Weights of a small GPT-style language model, trained from scratch on English Wikipedia: MLP 1152 SwiGLU, RMSNorm before each block.
Each number is 500 + 50 x the weight over the matrix's rms, rounded and kept within 0 to 999. Layers, rows and columns count from 0. Numbers have three digits each.

# layer 2 attention query, 576x576, rms 0.0566, rows 0-95, columns 216-287
491507480483452513545528525509475451533411474470588566501515496493487517510478522451521469542461500401491555484552498587429598537487476458433454455466490491506491484499427569505497490412479481466522478456436500495480
469567530489535494547490522438500514596508416500524438557505482509600448508494536430500418484449464423460489437560525512455560544531550510488470536573544520518509520500462589550508443436550471468493503462556514525543
457510497474442569474539518457452542467510542614460564554447542599423462434523523483505439454507506516517454458433505476538507435456378525493529577529486424464388495490561496502540521501507466470523541559413526468487
522595517463570460530485523437511484527483475478487489470455500475552458518527423611435451549409512555432503547507502545487464513527587550479549486528499468467450509594539455629444491559474482553475560558557515582518
486455549533464534387464359438498555565489416582461538518403525531505509503519526511471509543482516531540519514485525491470566460471456670504460421484448473550489468521544429455495463483471544548489494485483453537555
475427513486529510498594478560520545456608521464474516450528529471519474463531520451467505405514459524502430476522488555507422478409521589487508513489434502518511474414457523496492397544483573561494568503503507602537
459511588471537385463439469518508516497466532528488571483423532506467543545429518580536471497450565543519480504483474478328518538486492583517498434555466451525513490490478513473538446404570434576547508540520486542524
527442502481567544523490600465391464530512456392453495555497459431516474472438517495550476509533497540561614463515578482453490506517491460489471558481594543448494455591479504545462438549490515462445507433496508470447
463512424419464483450534541487526508482556555536462473502521463479511451531437521593414527449523430560458570468554480506516598524567519521511456406492535472512519470507543480504423568512487578525541529520531524572564
467484494530405494534473471580445513585485546476515511455481536488501530519488429478532537511592519517517414447478537504558460526549543516507487450539441527453541508496473447545477491475520376510545465538494493522500
496522406491530471512457517496535481483508480530460488573473433478471526575527513503499487509533498568450455569465493592578528478516504441465456614524450544546447559472397565517404462526449546574505538517480522545451
545519464469551539493565429478438545510497487457473507477528472527518564509469504554466563519475511456520456437580477508516561504531457488524479526457459516494476472480428434497462493537467588469507553493528536517491
580511495556462489546511546522463472600551517503573486592502510508431472592521552366529493509420526460607409498543454500472368416498457562532541547512607504469436568578487525600578578569472510466460443514436506566416
509461469473525458459450456457497542523504545541451521571533489505511397458483526521495492453483447544486530442485575456496497424544509484431519482450518463470525509463468513490426442507524493576456542523445470436486
492432456490446518514487488590516577429519460503533495503589505567488502491504491513448512455479596479463547531553492449461454530460531464453424446517502437472582515518557462498526538539534552535462672548450517509548
411451485554474460567512581460535543491476517480546466518561541571435543567488561506435536482472470540420569493454500476468518557619613537503524488404427541471534528406477435538468451511444527504551504518505580584518
422481488504506494500453539500572482491457561526518462526550374458502505480504587537473487451345548508476573551469482505525522472548554565481455536574495524494495531484542499454597524501441506471397490539516452386450
664443543510456492510503402535465510485574480454476510398430584473491472464494536500510497522480539515508574485505447468470414526432582533458563471529529436491501497527535450475521517464460433458529461562516456591544
555499537488498444497504487473408484476507487493545482511442468495523529507473534499521443508531377409543456532520479536514550445532579554529480492457504529522522546588541519538516474492574523497536438555499571461461
488501533540497599474498521493488616402515492493504476534466443519500568620475463484439631551556482504429570505553457426422542511473538573490611415547567441500518473458481514527517498507500442484528473504527443460559
461493429524512485469486540518486493439533423520476506450526389482485502470559506414612472517471499436510503482521406603466545475527475508579560526393529513443560528534510525457482532526445434454519493451563494416487
491538569476469488518439532437429485655435526525488413456488492466568468571511458457557475545545577438444503480575527451491532505392550445453509463394453569489456529512424552542520494472501487409392541557506452606427
604538391495573503600594479541607421514495540508476463495525431485491590487394450537554496531488467494446489547461371480385546525545420556490628506511476587525533506435445499575517517427534517518562508613461450517447
512400507568522557398391529487409553448470498494494528501498465601545585481397505481547435528521476446509546459507536480422464587402566563516539549607564439467465467517442501460505481459538420454481580551475515434476
560480427541485484407462558484523412493434578534617456539663506537509567524498547453522454444462418444561438422471326595443494455554436512438523517404525448441496490460446517589459354434483443495548437514547525429489
458484516500563437497516498471458576395510490511541454480499563628499470526578399499536482351478532546429514527438543551467529523549440490467584493461451491511493517423523639559475472445433578445541510476590506529558
469451533592494488491532445466476503542586522453584564457521571529481508537515542502547541476574570550496566423358484501519524511462574515557540523475427543516513528495577554635498520474480511460544538434520504444469
438546504477473529485435446500440527459475471537492349526387573575499558498567424374507461544448455569497435473529536489486473516489554503477425555457592470494404495480484498427573543540531521516608493479496479500523
504577459420463481418544503427463523558482572469525574486472358429483471576610423445566487528496338415517594554563489548408441569603414542487538538500574521444402525530409493546542546449504520587588536527397545548421
603514433420428567449576539494452570501451434443478428476512416552494461559532589562460467426424490406395530558636500420504453414353499429465588425506480514596478511483513556505392580449601565456501521487570508532430
602575479466618493479436508574636439502447486441429394526518533514496520513561495677433540514348355533563532505444432458465432529533501518606555538479525461485591436527399405538522511423540503521514590519460509534554
451545553511515420537497517525441500462413508344541535600516519475542535587448480465465513492426459504521588533512511386527456542577498478342528576474523501503452377498394418462490428509485576533429526498437450485483
448504459570489483478426429516351529615491507481544473521476438405570574459480527402425589580477491506394594519493573514550386512543437602489424564528468491601487596410505475448569533556451475468480486432532543449562
426496451434427508444489579526574543484556557553548495511488551507530554521480535533479497449607492545467489527513526463517507603514546553393581505494571501516457459495479622484451487439567450565500358522498576475475
498473590432482537443511559482572486500481456484547589504390514546578422448529446474532644420490491494436512561484604489513497570512497483501558578500560542421508489485460541481558546425514544506448518569511533428551
512561466506548472516442491605523479476522554504571518486514595532468489520500484552450534491495389527522541465500464561611499553485618561580542470487429498437463430495472538494489571420383586499490632587423408651592
545498540496465536554576518473463481409476483476523357510624623556537519519502484479564455461484536442476462521502516501482580518476523513491506464443506515516484449430545561405461463520432361602548441509490398508484
563512486546518467522523432565540366579414464545558494499436572503443469543543536570601538469509504514554487554517536547491523429462429410461401482553532563528499378499356451546474522546426549454441449694498511385482
502427533436471440496456453496512587622466475505530438441424519564623551485535482414493558518465487544557395486516542523519439366513450520476509504468464442457364418514429490455471504496527460482450521488537618446508
426524578458420438454498417519493587394466524470510576410460511471507608527449585587491510460457553500460507522591447395421475531546554451467602490495416529501573396488465465484500466462481482491413367512630518554601
530441464513521524536415507686609556537493658582538513479456535582441505463509493459589419488484644478501544615488566543506438500390571368511483354437508576560420447500406472570639642475468492493501442350511586524526
473520521536545536453504636493513532464467572553608573450501669542451442379470523367432325461636603361413603506553517550405500492460597584471515505514491461345386515574635443558451600534495522461447338521468412430489
432576504481427453558542570553439468473485479542619564539666468528524484582445553507450561665451483541452644622604589425468533500539499490602460509433433487459485519544432517532506468427552485536483453482469578499418
541419449462402514444461423479512458426439615580426628478420507489468431512504356468444537457496427550495426479414447587526445576535529459462528617428480474422541460563533464566495547462499642542489389593496347384566
422527456470458463581418457510565465479429521512504543611554550458534444478380453466457557597445526425497465362412462384415526495551527547321444405497475539478515575561431494561535434557530550465367463435509418512586
465514459474490452551481379503546575585417533485530335496497423510594476525557560521474449456571510551590445587543509503593481551464516480553493529509623469543433515438521480534443551596461471475475543541488508479478
531597506500458511585483507500517500529473589512501369586608451445584572490503453525468534546515524455480528560446496438449592493640482496541524542427528564687476401511363518481349518381525420516448445593511419576454
436552569583620471416535510514546481463423533442582508472539461509483435458474598477409524629500495448495493464401541511422435488538514515587455415643559577499588642536619502583473513484509589505606574448607561592455
424459480438471483546513506573415404429488483496552462553544492456453535529507505510479533483505445514521615472579502496540588484456422430515574498392482480482402438562500531500494523533492440547526477475464461456419
479484461478466439458479493558486519523561507533551446509469447487394588571478501484456532567504506447484523488534533473437506541451425444582473450403535478520426490456487483522475484365510454473461468531476526489441
583498507581478480486465441509481515410482525488454464592492469436495437562541522492535464549511491469469493566535501468546463417504543487585490540501510520508516472514564460485556486519558511451503505539494531492501
555548460458445503509521474428556502572446502592423491536583454440552535463516518497510392607517447409432443541507438472421510472587512518511449514538457468495596557512437550504496513408424513474529459499506561555553
548550429531511496500517493511514401589543529446455483480491550474540514463533432495516480526500580562499522512463511557556486455543518509504549464549593534494554437516565509554445577498547584486495481485461529491428
546488541457444508473519465534476530484450576580530486434461527511481455491494458555495438537465500478572433448486479441541455599560424505540486389383399474507570558464491434502454535448494489413526543579497493439449
464470514532483500496476482539444479484516450473454510473455522573471553432434497470480535492497536484488505514494433481517574493428452420510549553497485530454440517506475477485469499544455445475486475490569458449447
506409497516469557536422483493544489524432526567476495508460547447433536611434534493533573459482487515458477443493491532493493541484444610509506560574541534504478465464543542489579518543500404547520497481559451410492
532529533491451509514503515489526543556418578489479447515549497498438557396540496536488458422598507458474507520557569520578442520528573499457515529500474468529480530588472435560382525471448514518544535515436507602579
477488433498543488461561525441500453424528508518418494439636498530468583502422516580514533507449402510531620479548557455424461470516463540501466479455434521444510501530481467512487488520494501443509542463448412461566
460545533449529499470490518541478523531496513471503528563469492438553469434526391519547372553455523456470571517560543506518482602475497540565544542461500465542593552470553475388582568528494476468469611539488444513563
509529525488498513467484433518457552507494501524452527479572568533518452550467478541509484488451532489469482459511480405499557467493436447564509531516466548491537514494509490533498528449417430454479547435446500498523
461469519534508519498595499434489501478522572433514453468508505465469456404526481559512453419400485462544519477510578550513468396527521497459487500499559494549528498443518471507492510560525543615419623537528479539472
538429574515494571548516507525436519468463451484488520518371427573507491424508485490556489492568505465459444404574539516559502540431414475543418539643501528547559443515444498404463505595510522547580524571507464523535
517483494528488499449508493531466548562569498580561427492444501607445535555467444414503469546442589391492556530607434412499528499521469502527520448525558508441501554441475456561571508486414493475504452501497505484442
407540511520469533474540400453561540516498476515521486480405487577569530545513584427472559552437534477494546500528500545484461387447474456576592476464500447445459567529479565489552600525419528527488473512525479552537
522534548446486503498548588552479502563511510514517554537485440484488476559447397483541482495571504544516542500481527446503462537531586555508525538535510517557481489500473412567474467467565564452516532442475497468541
609576595536518607494505412416459481474541579477466473494507564558514562393418480498403531486616460498538546508506514525435479546427500471554476495575472460453453501473492468484593555525541492442511456458562465482543
470451572457460432453432518626481442466425509527567590585555476498530540541485521573399469412478459417439596567426539535482500521491564631540512433470431491564493468486497467508585479501518499495485489543525505645643
512568510494435507522605472507374464466530517471451494582490437521470531605434551446458372567527410507554386630512521441443470434406492556442490456495544444501460498525467534491494559564489539450547557421503595461397
479494566543505478529463549398525520481438562473529521507485408512501490543593519526516616488487555542443554552639417475512514537496410450382534431521467484500535541460565466435475460595492464489467583515604453579529
499526488493478540494369601465474551501487483539497538484622566586533370554549567599496535429485482473574446463409456565448509454527573504474483548467540551440567522471482502520424530402461532594533513489524504504508
437482458545528499531442486402486561447444411433495461452530488519477477540521421514463497471514450496481523491478511470409576670536421444463553640509490468454489566410493448532488539493463519423566422526504601466505
580499486502529490476505367535466559411495524521490513591525520613454485501493599512530536550584481508552441506473482537565451454527513522459570543437475474509536552542610455456527495604567475467586463552562438434487
477499509579527471576475460470524443596521495507476562497559426440589433441534529507444481519507561410432452486432454512621582536493476403540572496489406493375481469467510552583555443518492606484412496442538457529577
465410576499478485461468535589487558556533464467546502477550537446646578556537473439502560515419498484492539549545463513419509441539446509433488494511553495553479439406568454468532464599511528556450427421518522472521
590512537560447525653497537537492544471526502500585464521585508498544497572471507549482504460603489496559460583413470449476433466409484457515618478402485506462438550475412557545517578510463455490488502471410460420442
451519516552416472489501543547357510534553510467484453416464476486534524538475429456414502526411462454384511473496506524432592553501470503550409468433572470562450456463509520477564507502444510482547536478475465466447
444504488426537538425553522520658488580443439472521484556575492573537428375477495443495450516519503469463364473513500529470427504457518459484476432530519548496576459456449465454452397540578505477453622459477552452554
543422343526403425468421520514504548622514550617544421469509413541507448588499478464411438523538446511450426491422468499518472458524533549433505462373452414529418477358540602528601484484498574492450411523529473462482
529503465530504498556502546548524511558526524476509471511568475550508556656436490484515475562548490512485535539521537560474556510410533484536402494332454476467410522453529552454646532441624482450552542421524495519535
485434519621498451623546466586539443500555530614523417466387469483375456475527437550490557542473444442554445471549495439478544446590489448578471484521374493564574485408372420448432512452525410515410573486421509544408
498417500608503443471552425457562568457443502538450500510525451420520476500441479473440445428486528475504521482445439593508474552476451483506484544485407449493510573538566492524553350409464417523482442550475559570391
456529652436498530493532500445571594620507564497483539442578500454494536603533451554553582575489477456527411437414574434514549562461503541539425449426456566469538554639451526397514536476564649528525544534558524544464
437436439453402510520515585418471499467531472472491535391471399544476489530511490538356510518560521587543514493494477463567531469549561364485439586524513473600470479458538596574513378500486575529478566473575426515353
564514533544506535527497426375542575473403448457463463533578448510437566526367490423491549503486533525473587553501499427488505461560511578391541405511316553434564597529440375405520519578512489485556310466489468567490
516520527486508419430580504516448563443409465550443521523543514420412393465510471564428473464540456549563462520450537594524496488496536469402448547376519452444530568593572596484472566564505534520481507524428488548462
567534507494434419465539551537392536502533536450539574522555543449506534573473510466600379532502611501531633578593533514446537591518468393540630475407406678545536506503445568450482504493509424466622544453485541423509
546472536477556508562517486544442521480552606470472427519442508441535486466533534485498496515594490480468503452540485455505464577437459500392529541459514581437457407485496468498469554469677502531563399521410489454463
549535593502492570617562495492565556576496486479464566563512598510466476619595480595489492528446561485490577509438512504468517469410499560590547533455537554469463572612457588542458548598466525408409518508357427563579
501405576524535519510413539435553469474582523547434444419406444410419485420524614587478517492518506504426474435548527408655360446564487536473532491559573467505438504554564438486437386512496464361535523474473499486453
497447384578562481475478432540419503564534438598490504498574479504505513568495467450474434467434523656471599632530531416430540540432447531518558538527429465575542458482385628443627495527511587587504569494638540482490
413489427415455486558405501600439487441393472562566527463508469567520414531465482468504466442496520507524491437571422601524503499483554495531488595381494549483398565466490480417376446487522420501465515625555558546506
442472500509507440420435490520467451519430542553508544539438455539578395502511494517483495542469646535399590464563450471489562457502524569475544532542361501487502434376557517415500439449455494516631614506487464591530
534550530431355552426492533544379421422519560536485622503539498444536551504521499544526463579423491455429522490507436438543446547595398476567574546594484599525458538486607514510508508493480552473566505487496455514531
422454602424463487467599431479455523441562456458370535507504545589526535507480451551546509583586448483504530494516516474462544547468587606551537572548565531423526531492517508453353522499435454476474526476498487578431
545579488509398404535472587507421553604506507449436499662448486475478564466578431388493475546453639486484431630589473540475538456459505369420523507584567478518441450466496532539462495577486486539596563452541454469509
390481346539571519489446417478571506507353531400510463421489435614525438541553649474457484442523513450444430430476386520478456495512497489508472416444514477474565504432501459405527423516559530538517398540507470383562
# layer 2 attention key, 576x576, rms 0.0558, rows 0-95, columns 216-287
454559494444496525542479495384489477520553552507473423518519503487524487459476523532474542410502480467435494491440460487488488486506465569460555494554513495501519485504511438518493462501543505481460438541511568477537
515578403511490488533491534448518468515482432494419443478581518518618554501510511504475534362524509467496488531458425534546546529481487408498546462478477415476504562482542500527547533454510510548522491470495504542459
549511617515540491482524459531533510580401524436464469528528473478456593506509431505534514568461585518571466557569545467511513557536494484566463543465513467486528485472586543566532412492525506470474545403552460427497
490567508556533533390531549482562473536553524493415511537389483427511499581528540445460455565530473485546496524448444465517491478576574515507500536466522506495501498507523466468514450442473579477527478510432442465456
553478516495514463499503512541472450401480520461589504530531520434424416511501534455489527583496517426440478420443565528501491414438537428548477454452428593453518455529466508533562473567462475512476528422476472431496
488674463474457560484511470472533430561536452489521468576437499478587486402510523463533471441492495463524512510467483540450499522584543442522465442546536483455513522471552503515488498500499505573408570515447490532542
486525398493419547462596503466388584572483603472472446529516442534511507535522461525514460523499497458439426615518608393554407512465518481499503491520589514474494452538410505521412565491531605453467418396492518481476
546551481629522482543502455502608480552504501558493511390491515537547529487552495477434462467538477496461411458447420438492400476527490411623513438515436485487430412498456549493554569460478472509537582516532465477470
509478622466492554541515524493480469374498451492518556508485507548465501434514509509486520500544516475497513460487500488584518497510576480512504496442474564543461508408510550540484501454508568498504460498447520499490
532582513555531366521440554490466463434585488408496516552502552499535473499607501458504517483469509513449491621521477545491502421543527502525498533550347501642562533483409449530488597472495512473511504385463455491453
410589579503541560459514551493498477492496584459491490565530530520504438441472476468449447511452492508489540589510479482547526485499411477519463428478439498545505477471584488506498595492394490540473511527472505506516
420483512477432494524444450546569446619472515519448554584523503542578477475490496412423432604550551421498580581475515494485466558503370507485514458482481418472418483481512502499468511558445548453462515485538504452561
515439477525471493514494507518443575550455462520489592468492438497523540503500478485480520473535541474528527539465494456525529465542528516439475522501438507473518517485509654512473451521473555651458555431462556455511
516424575524500508475493452482482569476473555485522513579477486509431558502467473546488539555499554496473594534594533503496456545503427500440522501528535498512502450508454486477493518552508516411501578484476489517531
482529448543444459521420529499545494605466469491572486485473534510572530512555535489494489498437513594444418493506592479509481409439477471486571467499473541531477513531539556497480501433481432483461438458518471509420
536669428512485497404509581491466492428490491564389480460563462450509479517489531566556508482494505608560486476412448462471474547484461532443514515506439512533467470546492490574536533491542504617542520543480453563570
507419497440484503509520417444540576460367460497469526484406528545582534543522488589460487560527476492534492490415504506556554439449507470501475624514474593440427465478485467436482517514424451550528467456509513506485
461554547546530472497524490496495556547470484506483464498482584417521585537518421500461499486446499572416438438422491530394507431463479491529586535547457472530453420545448509538574586569508534539477473502502437502477
481420484483476480531523450543540446510444521492469485497600470538541499485525460540471453512622493505504469490512529458546521382532485498492576500539495565507568458560546501524459508500482431544526573555441451459485
536495499478500512529603471464518500416459457518464529536514514561508491448502513538550519529573487576455409539527557558480504518467430613542506444504508591524452538539496402580527609550549507477509499406527587485442
510505503448555486516471509451509490577458556550610476520498396540491374552433451491515470422486426451482490520490507448484448492506438579544515505477484526474548457463561467564478493478534487520469563577533586502500
513546541452495542441365464499491495369456569540434435375615523427411465440489495497495533487469437472472507584542512478484443500566444464503488357489514482477568506501490473451471542537468589509513491544539508495500
515473546471414520506470490513477545462487458543441610529499467559531489437515480499435517545496523493455564542570430525524484434529403483562583556450505516528437555473553446412512546523540527539508401457531554484478
544605557451491619498582503565456436529500387546525517527405492506456479511561535466511459449564476484563447481463502485525517527507475494538485491487489505472398537514520519462506508440488438507500463480506529550531
519525488417465557447453459455622496489422545459426575528488582565507508522548538511425628575542464486661660521491511518510488537482469465532458482466486531519435548580553463451501551512573460446569551484443445515416
457547438583496533556534495485460476549485524433449469584525494537465401481616495564537381460494378474529446486519450485565523502506550427483426564476511441524446576458577478532501520479492470516504488501469520476548
421534494497481603454591438426385469582503442528359464572497549495565499489542495504512518466505496595505528461510475515475488446535486548482449505554590518437568583499483507563531477505518411485517467555431525471574
454535462536519671578499556572485452502412437559635507661603419463491365420341681416407547364457440476536486559470489393477632536518430602562536628639450552377370487564535471460517427465419441467645514461460510573512
446485554523457555515395369487370676442513615522462553530449431555486533471582397510511520489454560570560567483500620426480495458532516578559503453446572564447489565554508446593541522564538490525493512437350445472550
494504501539463629615503483538547563553472482539375497572521456534464497460457477447645522514521552459531426360511455500460510439501416529486563461494545626480541518531403455507516486462522495574455475440510502546486
556584485540526581607572650654551517387531481535552516544538546512538530514473594485414519470534411445457456471456550533509571471471402481508548574496573601508411566457541561514562488358487524513497409519451392425478
542503442572543403500483524532481516474612437508501568497557431480564553411425472493537563549507534385427582445464468621508364562577544464554578480457513466450465458439519526486418484457486436417509460593455483503551
673473529478461470443397497522456567551542524423450553503369464516422471545526565465567549395568531419541571525516481515402483570387590490577476568387476543458528477531475508486591635543511532497544474551537366454516
581466486497541528483492500493531508490496570539496467403472449446465410412462520430547563480470505512488624421557498452530456412462505517438539519548428503516419537525539546506541499535570573475553439546466483577463
508499596501492554375463476492547511419460483531452563465435474530577438454594568503523471453499545519491499480479528539555501503471466487490539494456522545521466458497558510509535566473540537510457426497563565501579
381524485415530608454566506526541440544499481480507533563531486581508556504633414423564489524473474527427409502471454548523417455518463479490531513478516408422554448504543431538550578503509487380493459474554640523502
515434518462405446380394433451478516549535465476524507493456567508429481439596475615527464575497507484480533529461529513575570529584484464524499519459497510542483432495413447434484533547466555499573607510494453418589
548545477521502560491456603570577412470439585423498558583475502469598517534455589467513508522537466458545530497447513470513565485535479523504594452517539660456516486585325534449472572386492460584445483620491484558448
500488584430525513504540460465422484527449503481482480523522467482572561467505589572582463532593481440579492444566528556547465489491553529551579498420472501494527488579464577615556429583528493556483473507520557451514
557482467571514538551512557500475479510568503442554546468503454451440537513431569483444530441492536431413493458529490525502634513560595436554414428503373475451452499474523429503423480450457591502550390547500439543605
476475581501506319453489519462493522501573620409529485417483461430448489535563481535427456514569543466382516344541580439603458406548562458486479504452479429573481461580472522453509480575461577477569416456434462397549
570629448499517557528576472453395501485601478557539384421499612553543418497415497584470522587428445504410444442565422405552641455533576468554443504611574553542549527431480548471509465405516582369558500515472566452540
486506449579522489449548437403534577525502521572495398440436566556553441450472477484527464439473589345493447511501509498445465460387449520512540503477500442431520449445457613384542522638450420469520501519537543497512
506624377476464576484559472601426504457519469569500373516519460461475377465460487557491462382452477559440446550519463452442401455556555556561446572503419435524505532639538418470434518484455433501623467458559520465407
498491530451558420428447460455480543515475631523547539489576521641461576463499404505511416569507503456570537601442432378504580543484448507524444432611440471505415538478403587486469592550450441538483435467586425501447
546419457527419568645459511458561604520497530562362391529479457586554549538473569527520533533518489447471465566568552490469494596444447548386418474601345491534621490398444472483416515474470367427572546576531514503404
458543470634431517618568600506580536513439401483547493627440339470570417514549570550529493468572506466502470563432464516485534562428383467475520392489483464559493507484338443442475414440432531469500468474499508587507
556485426457477460496434480535545462471530513545531489535544440506518542459497590462484463490539434464478522581374440447536526462448369499464506506642487470548545562471653554470402599542518447515516332433511548595466
524516601477482514481533498427498481564526548445521565458500527517537555420463448530522479550449550550567514445459528428417436516482497510480533569543570500489512509469492583444518511557499557460519532389574467523513
538471467546380392495470537513520599415393411524435414558492496542551452465490594548474577478518569500396390435444513490454529490530538557527573526489553506480555468514499480576574547534503495516546530548534516484523
473507525463425565536528591514560514479461484465580490422448452543552504534489462533455526433522455527455502507522571510524462499429508533401556566494481519446431493478458478483456470458457469529443531443508563561449
585561482535516547590544565503447466406502474474397495530479542496631474517526552527428538519464460495512439515497514498531442492496562498461539482574436529547469538488566425467549531501569483516470473526447563578406
519426545448461507550539472448503496499428462580416513546607515527482497521562473543494453400472575537578478512636490511539558521513443545449475483476544501489472541502535541542447498521449484490481452443410501427485
351474492527516502492518493468543522536624505456488571496525503492550554549474451494497506483454499484468480534519457517539493496510561540522504493555488553546497519422526468530502500488497548498513511530511465506503
463498510523501522447534558524501532489563483493539523499450549532527521477478578450584461509547515530501551471454551512462497609568554466492546492517479489545453506493498464517511429572572527471486578539503540471589
525513503530520508513578493419497425432482472429521463544475441508532398459548430518597461505513461402421537550550511585441489499432486581537496521478576458504550549483527481543335596454439499526518502524500525505489
549557451398484544538444469578546466529579495574406430368562461515472498533446434488425470555494552506479455413424523482410530527466479370455604614571316526497572587514497575373481507518514484588528541453513495474512
504631493509447508494550507474538448568464479472443485547532421512512377465568430497421481522502586437534459529467601544586460445453520552525465582548531603476395461473495433578471590440510486520469494474548509493585
491443517519460509543489540458522533540461506546576475590529568504533468537439513434432664522542572588460472396459503529557439416513489492448451395503485488480453594501465566513582450496508460480476452468537445481414
501561511546614514457468549422556548508432530468461517557445553494488542495495409553584546521570508480546431471432404475497568584463497529430456466471495498568526487492560587441465554519472495504446444591510513577571
544546324481487555491442523424529451522477571532534502556551421420568510469459487536470563493509523483519503514538456483471476581441471544501393588518478503532534566544504363522443510429429565562470534576428479545592
516556522488487591497518515567502547546485463473546468518443476537493527648495464563489526534479530519597575485547523400435512495505532617509488403484567552501442537492447517494545573488516423499513496432452519494506
521590556457493422443547531502435564508522487408481452430458551571502502506472558477405493463524552563460558432509520507538466519564459531527412428542546455494477441481506454512580455553579525491476536523513563476528
582442505546494532501464588464464554533555437524486463494538509456504450565507574538473500447438433553453463448444502456419468550523500450487493524538472447565443431488436458421523343590549501454402455507507516443485
463392511540436479564466489485457499498526471526526516461518473504512526429550508470469461459446567551567435492436555379554495569499406489516509467503506486459499649480403567522461403572477485451491481459467543556522
568574522444417462449429475519505597542481524479487457486466546506452478502491542454583506463502438494485493584585562459509541538427463474493487482494524547500450560366471553499488521511486488490477421491568493501475
458479477436497567540530520559508507476538395596451502424481422514555494520444524484447491483525507419529496471497541468475473514500527430539491483497463525541553519496475542464592537520526605562547484474509427437473
470510523565450568458559475498569537556512404494487534501552497464467532588506528526510580549559597589473486552532496499456527493575578466512492540511406404476462508468527444588580553517519418481492587594495493479467
493493511475499477393580428541440472484483482599525488506579553459565445476473504505479490501544553540451541480489527492513548529506514494507510544451533560569564495457504505464509499476532413475450531454495507538503
487478427564417578563460438471475437510568531524389488469503546453504487614467346482497526587537453487452529520490514424564470517571435483383514589515516522503472426489471554510542505574512414418440454489589461498548
451479432488597490572493552491579458476526496547533477462477503431532545527536567512450414538511560491445423485424497477468445432411492562453543531516560557529589530555515460521547459547442479419410558554529542509429
584520450477525594498530456472465383469453502558460492555537464447537519535440487535337511486479445556490495506510426430545564550557417541501579668563457452504490550519557481501487500553571430503528587512475466500584
469464524516515546554501505585431527514494524412490514448517539521470580515485463550451451502476491459464622432407525608413388532479607443436561524521531513502467457494446480563443488450414455545586449527479512551531
543542458479506518376497514525513478525467463467418541448445461517439467475497415509562505526534452472511452558506420501465486542598449520554522539526464447474579511453588487440574471538557516499480519514492542595553
571559422482495557437543446527463441479474495455619519475580474574483426467377567462438567477440422509597495486441534512478586535507466561485449492519615541425517574535608521521495420435504573528539438515433536522497
410437414546551523408414569387456467461450614420464524561540416461471471515528548468558436477489335465447509495474555471540584418565608487518432498564535513525520541543483453559485503526562502461403500542446476499592
549568564581550448449460481467479583555483590535563577511487497473485531475407550476547418543510498440533553518533597515458470568566481581499381451509544474519419507529453550513640565513612415477541477478515479522502
458466590521586436501445433545503496478568504541506609506527543540481587455571513595445539507568579600576507534493551474404494581487442384573565446436519497523519403387445550502585475455489519561527496537476501509461
407480468515462481555476494504530525478388456512497470538523457485506593491544441529526574565505452535422510626493545490587391577480441476566506457441516505493462456517440460502447531462513520563488540556545530543540
497571471557462423487582520499527476528464383528492531517508482487546470455549481627547490521414494474425582560551455536592472492545518464491499466644428603471473496479583396371556413516516487500396599489473558492496
523456426419511452443423430534559521526549464574530539497494508492529553479498500547475512434508510390470434461525624464538584423601464539404477452531506535481462532530617440541370472454436460628467437558508433429457
474483441483503414462535435456501426476475508535559576578528429512451478479512543526497554356462400476530589584454549439609372548435501461517459474462472429498522499573418487526419506538555369500649463422553495432464
410584461501439478512521555547419453540499521523475491526563502571457485641530414532423515529456457453569570537496484496542469540561574511423506440545439472523526403434524426450361430493477356485408417526581497534514
623551537477534581528460456493488492515496577494453500503581479423604392508606426452476580486516479616455444427528482610508448468536462596385449493593453494443512401555446399502560570438469529547481547603638566601528
528451487523407528515534532489549684516458301484399520421473423462560465412425453520485555521452569523567513656440526464565437517453429515586545385392490523463490431540485567553485568466428469535410522582416474515528
593505617567369381472537459433475581526502591531442556475512430574425515503608451493414451411482444560475535552427416498539459465524547468514478436469466522473461548616489536560478558452511679583671493519432443466522
565498537446521470502523394535520512531576474518469424476514521537551498456451480505407523570574558460528444465517466584596519534466466449508546485552606575499509531522504495540516499525499554579485528514560456448452
431586501441501498500480486502488504517484633525469550510480539523441479502477553454510432436546405399572521474504520558455459558525481502557360513527504563502558380530574466500484477464407419554498481649564540469519
502554422451552583503563631566594521422463503468481410577430471592491499409440425420557627552515459545429356510471551447584447641515487539502451489587502498574628551572449451489475400525452475372552553494500486469591
602544509558647430550514454530518486434617515466553391444514420468580531537543503382463456478449563514459609550572505520455458413477449392550463488443575399516442525460493574477466470570455511508422506570533506426516
463518520503568457523453433619521520419574512557438552465558618518536550561503610526572508530436438485524515617442475462599365515437518579560456566433461401506496447483557479459488551534490508558460537546444521539507
488511593496468455395497471525487508614511483517606477404443393526464489486586470599520485487551632489508580525486602543456520522539581588429460379433429423558437461517445527521584553515551499505510462531544541560568
491497444438409509486468483514517389542472476491496418524524516515469392471615520539546454473565473502645516424529541457517542441502472498602424567595514538476557592431408598624562506514464522514578562498558517472498
459471532480480590618584470469528473514559551615440518613463573485532603432482501419524519520488456484595375578555459513484593483461510480547493527505463551474498555486540486436542471479472557486594527521467476458503
394602468511536493574638507422602532564440431531450550561500498525505512542512615524487519521522482476501546589496476500449525519545553541551559447425494461475486459595496520487402545461408499482422515600456514456488
511498565581541552577461518513591414524526505425455623518561446529607462492429498429506484445411589450531466499566528494532556594434454508470489460479496457511559534504539469474511551520414555565423625554529510479513